From a checkpoint of a small transformer trained on Wikipedia.
Training: a variant of SOAP for these matrices, 277M tokens, 4491 steps.
Each number is 128 + 24 x the weight over the matrix's rms, rounded and kept within 0 to 255. Layers, rows and columns count from 0. Numbers have three digits each.

# layer 5 attention query, 320x320, rms 0.062, rows 214-319, columns 64-127
094150143132130120090162138154122122172142141117126215082130155137148119151115115084150086137135112145135133158136116111114129121081132122150137170136149156156128163136151112132138143144109130
143098148094106149116170131144127085163134104128165181131114143136087173160132125095171132107124150132133156120138103089199152140112130159112127116104103093168115108176089132119117082120146116
127154146137127136146134139164112132086146145141167195114121112139121091110100116141122138138114164119108140149125079153124117122137123139118096132134113136133110128117119131117145158141127123
113129105101112161151084106160078137124116137157136169145105093160112127114136124152147133107099129136139113157135113107166094135078150138127111126116167115126105147079102133118146148159141123
144141137109159142123091128122141085148153103165082184132143163103118150090133135107130095127135150140101102117114041118159123138186128124153092124109092120130137142097094118165155111128180161
119113110118121150138113128124091156130087146133105126139146132121127146085158109182141129154173127116151135114142124126182125147132120132152109117114129129142105105151144134143081137094102134
113120105125127154105114088131138159072100153161204142164162143133136089108197157127102114099069091126121138120125116126157079159120157113109093117131117080163127115159107148087173136110127096
112135088174116132108115163126169130154122132115094133125128123128133145182162124102156110109164160108098119138130155176137150118124121153151147092140172109144137116100112151204152124144115120
148145130140110112130136130174066155078145151114111112115161117175153150125162115113139158155153124122125133134105090131169126130133151137131141118108137114165144153114143187104125130083127126
156143124170170163140090152155121175138106132146128155119118102125151112136213155138125123130112104102120121087077144117177105146113144137135086142105149111125136113108137160144108157078129125
108110079138118108164160121158124146129156173082147131128126161176134135179095068115152132119081102145158129070158155107115109158114108056112170126126099130061115112152098152137143092119130118
175133133112123154099114140103153101112099080134111095118130112109128128107166141127122153145136130126129112157067100139160146104120156186086091111154155113153132144107202111054130162111076136
110122094138165146155151139144118160118109140135115160107129145125131126160091106111117119116158163150139124110139156114149054132104115095184158122115130127142111134096128148136156140134114099
130153131147103134167125140140103127132115139123147123121107137128120113151088080142105082100141147151110114104151141115101087148120116127163128142125157139104130131131090131118130124109111077
145179173137116155157147127172111136161129153106134102087149117156154161109096096136135112127153123120157135120151134131146081154123118142109138148115139119069121122165123131130139123126132109
103091132141113087131107144125152116138139172152154131128126097124114098152137116133165144109142106099054159124152127105121160086113117121126163154153126157159139155117131145127128179124101169
128178143147119152167124126150101106135132125148119119141145113135143137113141119125125144137151140151154108171141121134131096158115130141149096123145119117095122150165134127145126120128130106
185128122110162126116154123136087101123109096123151099120118135145082131133127127107099129153148100142149119128125090121156105135110120156144113103129120112104138150145146149161123147105145147
135116107172123118133142105114179150123123149092162165143116153097150119131124124103124130112108145144140146145083168104153115139093141066155113148151123149097134154122156155092105184117109058
098085144062089130101104116085158105166112130154105140133148112141141098117146184110135125112138083111070136145119113152119182125193153161104104165164135084138086124100098133080154134114186146
117148149117139080145108118094120112088110150114122149163108131153138146136152158138121108112100126137123145131065111110143166156136152141146141094159143109171118106140119101129092107135124129
139138117176109118142142162133176134137129107162141160112137086130105080141074139148143180067153173091167133137129158143143126105151127145108132130097110144133130168109146118124106122122102080
141147141134109110172154156180143088114099091146178055131106089116147138147113111100163158115152148149129110172154122120127107118120115114155096138137165161106171124104180157082110170160093119
168138153202143130169159129157101108107118113109128091111168109127144164117134075104111116172134144122197167152139131124099109187100129141123150147152138155064148137189151120138055126071104115
151152112113154171165183124122126131144145124153121100141163066136138130146154112170109160142147098152132111103136133137160101135144134122169121098127099151114160106135129166117146119074089103
112085101113158125105107137131156114099105141136128136171139126119154146128117144120118128173139100139167110141135141130131112117139121144116156081150121137128133136151083171121143126178108106
124122094133113064166135108114138146133124104121095142158115105134098102171134111129136147104129076138159166137128189142145156103110119124157122149114156173103123123134155132126177156142115135
166118130146118037134148108118083108102156173116095110125126127140173103121123082105156126082130148117165098084119163150127104106135133121130090096096174106105145127153144078108098112100066133
124150123129151128148120109133134123154142107131164119128105077135133150145131167126126097141168113181087117069114131086158170122111155115152115102146093152176156170141099166135168153121132125
102146130104135190152102137131120146129137133147104115142149097115105136108104107136153120179168131163107136165105075130136092139126074108129127086145158194111124156125156151140121118129094128
099092118121149113100156103108150154123139142116121181082097184137111120141144148110085066170085137089103138120089121118151123148114150088143118140163107135156117127130117127113139122144152126
114141118145159139105115122158143188104070111086115133106078179125098148144122111129140133186096122145133119145088055121088105147116091114146123127095092132108129111108135103130086158108110162
107137171117113039096125108124110117164145141155078120135086154146133105114102143084100107144137175138161081148137155128114154125118109154112120127148156145123107128138158126159088096149112116
114144132134107118143098136121114158136098134115126143094136100113151111110103113094107123119073139167130120118166147148094141135157156148176097122110146129158141149116144153124127125135127147
127118094114100151148109104132116141127119118135133076117140078106118137120169102094136152170113071173123122111160116094123122139121142117134097111139116142098140126140098163122164132122099142
157136141102145122106107130128148075145113087112140127145068180151129155114112111096119096185134084159144144111113145087141131088112121127126147150142105101116102093147132156148130160054133110
125096148131129110152114141099134134112125126145090158066110098130110132131058141147124120129148135136124115180133108136122124108153108129150144097114115116147106120120125104180123136186152132
110126150149126065132115149137179099179129115109121128100101184126084140127154103111136154105148153099129164139107151135136126149127130153157122112133140167113151125111141077140104113121123131
108159118124112081159158125114147133137092129093146173141119135093136171114137147101162089128117138130128137148133141133157163120114149136161109142138147097181085162133125186124154154063143119
101141162146072098125160145108174143140120185095162135154112105107111128172146137099112152129102139130106088126154195116136147092092143120146138129172143140139144132116118139163139115130092115
130130180111118169170124105136107116113147123127145121129147144174129110107157126131109132130114144123133133118099072124130113107133163110092124146138109137081147149091117114126115108138132145
123169082121157136128140161112149117119114125092112145130093138118152089187112132150119128148135092097128188192099143151113163135099084116170142111167118150128105125131067120120124091205132093
096113111104145111122145125141144125148087136151148147141109126115127132095125108132097129130128158148119154155139113136122108141139128125136103082120138150115129122128142116143145123140104107
112100132103122150129119159145138150110161145132127155097163140107136153113131144160126138112142073182126142146131143149183118132110121102135114098142117150157142105125132144125171142178147066
126113152115131122141112142106147089098128189132155160109136143102099103086113128161147126094115120157103113149121140133159119148133129125131150115080143140129133121116122149103144144134137132
118141129098113144102137158106129149109131128136116117102147114133125119137141136148118157090142109175125162149090130108121123142121130140091123135152091166109117094127114140105149122151156104
089132126124130115170128136102139136124143151134154188097115124130145121129078168110119115108134143164120163117148119116137117118133117140176152127087162121149135112127141148102158131142116120
186152164115098123119110119126101140145128134121114105136154118126110112149102128185126117150138112104130170115109114147118131130140105102131102157188120112135113140138136121170100139131108182
122115150147123130167092113102148135106169151121187148115158156161162121112108124131127100106133148103118151120160140141139095107146116114135127125117141123148147150094101149093132147132133153
173167115161139135129122108160119047138162159164107107138129105151151146155133136121100129120130112122165124134078118143105125135095105131140137169156151157080115085124172152171141123143127105
129128134124105107132120106118123104128178127105119163142127156110132103110122160124117125127134142154080142097132127122096128126175154147113124146139131095126149114133090125125132158188136125
158141109098095076151129114147124192113142105101166184141132189109101095126096114122108126157121122075121134100171114080109114143138148140111140159133134151113147141112107123112109129135111151
122117116135141148141133093122088080119122141179086083127062092175146076133119139099139150099112125175118101138092107155127133113098122146122136122093152095135100086084154089096175159115113149
088143127142171114146130131101131099109129143137135104128102113114176095135122119138178125072131140106111104115107128090165163124128134142128133142127147134135144117111143125077137124090105134
112159090169079091092157144163159094154151152089151155124154131155156134150119132134084115116134192149130122137116153113097124143117100157120097121125056091115128094155108144153099094119139114
128138100092066112147093103116126111117133136158117054102126110133104134156121114154115152151144083146136137137098112133152133116155112146153119132132124137108100074131140104129148138169131074
151133102140133118125149155106146161151135088123115138098124128131148141140133133139150159115119120138152138144148119099091125134113135123135121149114095142114126099175112150136130085098124095
135116110120145142089104085099170098110075113139132112112129156119136089114150113113153130109166157135089114136159133104126117101104144102107075111146119133125124131094126095120130093121140123
130131112137154121163134130135105169143141115172153152136191145117141191127142163134107117118147115148158125133118116107134149131077124074067142135131147134179164166140100107111151079143133093
130143094135135123132142104101106141115134154138114099108149164109163103132143099111159136102095133140117070095125124099089131148130115151097124143124114122114132162116128094119097093138116115
091159105155128158109131142149128176181110144145140166144109138124134169173146123086127131091126129120175098109102156138109131107131150106149142150132153110160136158112143158136163100134158123
157139101120162102112101061158158114121119116146171142117163179116139113137119117147107154094147147126151135137088062129140138158151095150161157106089118130073106091137155128136136128117132148
127157069121135127134106106101143114136110126136093087104122161147160141142136126154161126109105129106136087157135117134108172129075118139160122119125116146158113079072127109110137137125084172
141085152123138118109134120114121127129150128118147108111133139137122170160113109124171122115131079150175148146098135142144106094138092120090147143123133184157111131117153106176137147129144154
126097141093138138123095092136111115130118145139098075096102134141160150144108154139126162130106106140098138128124125118141129095114113154116159124121146120115162123120134081125110177164099111
130162130146141109141186142142121177131140119101152173161159066101123142155119118130166153146084135097137067134147150117109152143126107112133134128100149092086110130158131140163114133091147133
096073156165151161141168164104135120127123119142161148138120108154114107131111104110137103138115142112077143129139163100168101113183147101134123131157130144139136129124135116075136125141111076
134144114138158137106167135118152148099126148098129145080168115131155137107120156126143147187120162175148146147182112099110136129142131161154084122092159115066142110143123136108123118154123136
077074165156133111120154160117135107144080109109128109139119081142129099116133144120104100144081133116103113101155166117127162109105116114081118153153144111118127080134122093149100143101101135
130094154156084134129142112103110124163114117152092213155095113094117127120128142112116117118094165127115145074093138142205123138185139091098154179129105103139070164129131132143096154111126120
130125151102088104138118132090123108120093123149082098107114114155097114131124136125107131111127115101136134130117142127126142142097073142152186137119124150126099110118121102158131154124114140
126145106184123179099133102136115117111100111111136154177115098123088112104180114141116108131120148122097069130161118124148099124101129129103113148148142124127135154159151139152150106134128118
119123118135163154104119111109138093093106165111064124128117132121122103106124128128091137145164121072089105125160137118126126108157097150146113091145107125127145113124161116126121156134116102
138071119156151129124094124142150124110121106153125118119136141108075095139111105124135103140107140133172102122147115133133095129132138116134118138145115086123128127100140097129103092144135153
118112154137107193120142162126117121148118158148096120079168149139148143125136120148118160151136103130094132131132135151158125093145154107113129109125132143133137120104152147137119145133143129
140140137097134152125133122164120110153111106150141104157120138100147107147107168143167124113114132130144115105150134179128123153127108137133107128137135070126135107160136109143117138112075160
138101129114114116142153097159095109133140163138131150129147157121128109113125130130110137122112141098119107129146149158135135115145155161159149112082151089147120085131155121098115159135122159
088131126088106129174111116140145135143149159131188153099126124148147121106101153148104081098102143145106137120121147130135120117139126155156157128066142112127151090113162187083164149124132126
143107155157119104137116105117114135116162123147183136142122144115097104101121106107106130145101129108125128100170133126127114112125131125162115111120163108145158164131152136155085135140122131
108132108136160130132145137107130128142121119116138148111138117115125123142116135134148087066084122162154116129110128127111141114096108114136151154111158128112121082112151137132162105143129131
137125114134122103099101126171137142134140109105131156167171144083119129111144103093107136137166122101146112127162129135094142128111139109108119134164104115135120136157121146154097139147129149
076139174126169118152155135100138118139108134141139130100099111172155151115154194119146128085118142157097143173105168121165140123115135142114136109080151145108076144134142080105164119119115129
147128112112101106118113135159109158139144107040139162185120123118110127131150124110113126144146104081172137154133124117130122132108121132110135173181149108136125144187106161199096178149140145
198139108113110103106110126155113131139185121116107123149148127125117113131138118136076142174146113153157138125146107135093136126154108138126112141172104100139119124153079170205095131104135113
119139104154126135189131132125128108079126153148115128120146142091134095171105132128155151169085165147111093129117176130137148131161133122131106124121157117113131125077170116076133120128118117
197084122072118172164126112136102113153113104144122078128137149088100107140139130114151180095172132045124133149168034106138096133105137106080163134082176146145152194117097087104170176162155148
103125137128120120120153143138120079109110140121118093120113061122166126153114136099125165089103147126129099140092116164138176129066119138130095093106149137107139136117153064184119124116116128
065142113114098091140055153152150094124140151182108125113128151107111120187077144185163129146101123111167128140121147144108128080131177146151121148113160131127127135072173159153112130168121127
113119142125121156143175151121127100087137115124163104117118116135107159172108084130145169150102082129185106144163077124109118114116122130132148118125121166099132115142138141149133148137123126
123154059146149135127120111170157155194156087118162171140152180111191113167122104105119123146144159163141137135125140117122133127124172153134093149124140063124154104129112152123131164132131136
085155115138140158122120128161159147144140181141120144137126137119107139159133152145118121115093128096133129148116142126097165122184146106193118090159137125101155091103156127111161136121146113
086125115167128134097131118140126148117098096121111131113108095159098085140153073093126142137158120105125129140134110080127090107135157133144159122140132179105097173129112088112156135075122105
134135128114137092129160093146134057107144098124103086111105116136143109155116092099167164121128130129158093119129158141117125104101130163123131129095136109151122095144145130160089152130160148
146111115086138144134137131161120176136136126141129102133129067145118161077132139123133146143139097135136129110129075146145111143125113129070146132145118169112133110130141090101162132128134094
124144145115110118157070092163080142116104131145129111101138086119133122146103124142133150100193163127136122105089098097151168152099154125111116154127163147111146087119104120139083154161102147
127096131107166149110128108140147135105100097125121144157124124146156130111156136104178080111153141118168114117140088122171149126111153160132139111142167120141152163100146124092106102117122161
163139131150133119143114094167144090116155120166163128132131128067145085124096127175118115130130166085120131122116164136135109136111097138130110115132148116116117101095142103150103160110098171
105133120096101143141095166102130107139115163172099139091131112086124134126140143145166147120167102166100113113136128132127179128136098163141165127112120172131102150091148136121120109146155127
146115111162136122133122141092127142105093112094150178172130103133116112090153127105099092191121155109140098199179118153137123128120160102155117095121111097160117123144131156127137079127153192
123153119114115149132113167088133130127100122089114069097137151111159124162073139076122124161122139144106101123209123123103145108147158126113111141147088094132165095144084149135078147127123168
191121137167136139116155163104119082115160118132131165122125151092153145140133128131127168145117103148158129128138132139124115156150136094189111120097097092149094125106168112154130186127124111
144156123115141091156142170122117188147117110086140147150121107127120122101130133061136104145094111159139121140113122130118148132067141128104119134115148131137128168138109131152121080150148139
172154135137135152133125130114133123137149144161119106121120183120166095158110093142159148102168146198127142090110114078143110161145131120124102144121119097102147112125149132138139139139130082
134120160119122097128175137166098070155117135123122159105177121116185128112136123167101146094107108135087112116102091123103128142134118114085156152109118155095140096110120146141157121092100103
166135121156134113130134109146077112129179118112130115125105169126111136133098072121078155162136093136175142134128123129124105151169128128160147125132090112129137080153155139153134152146135149
117125139140109093144120161137114126145131115171090116101134090081115108137069114142150115128094117119114092095161138168127114133143093088123123100129096120113128167103156106142111123129131129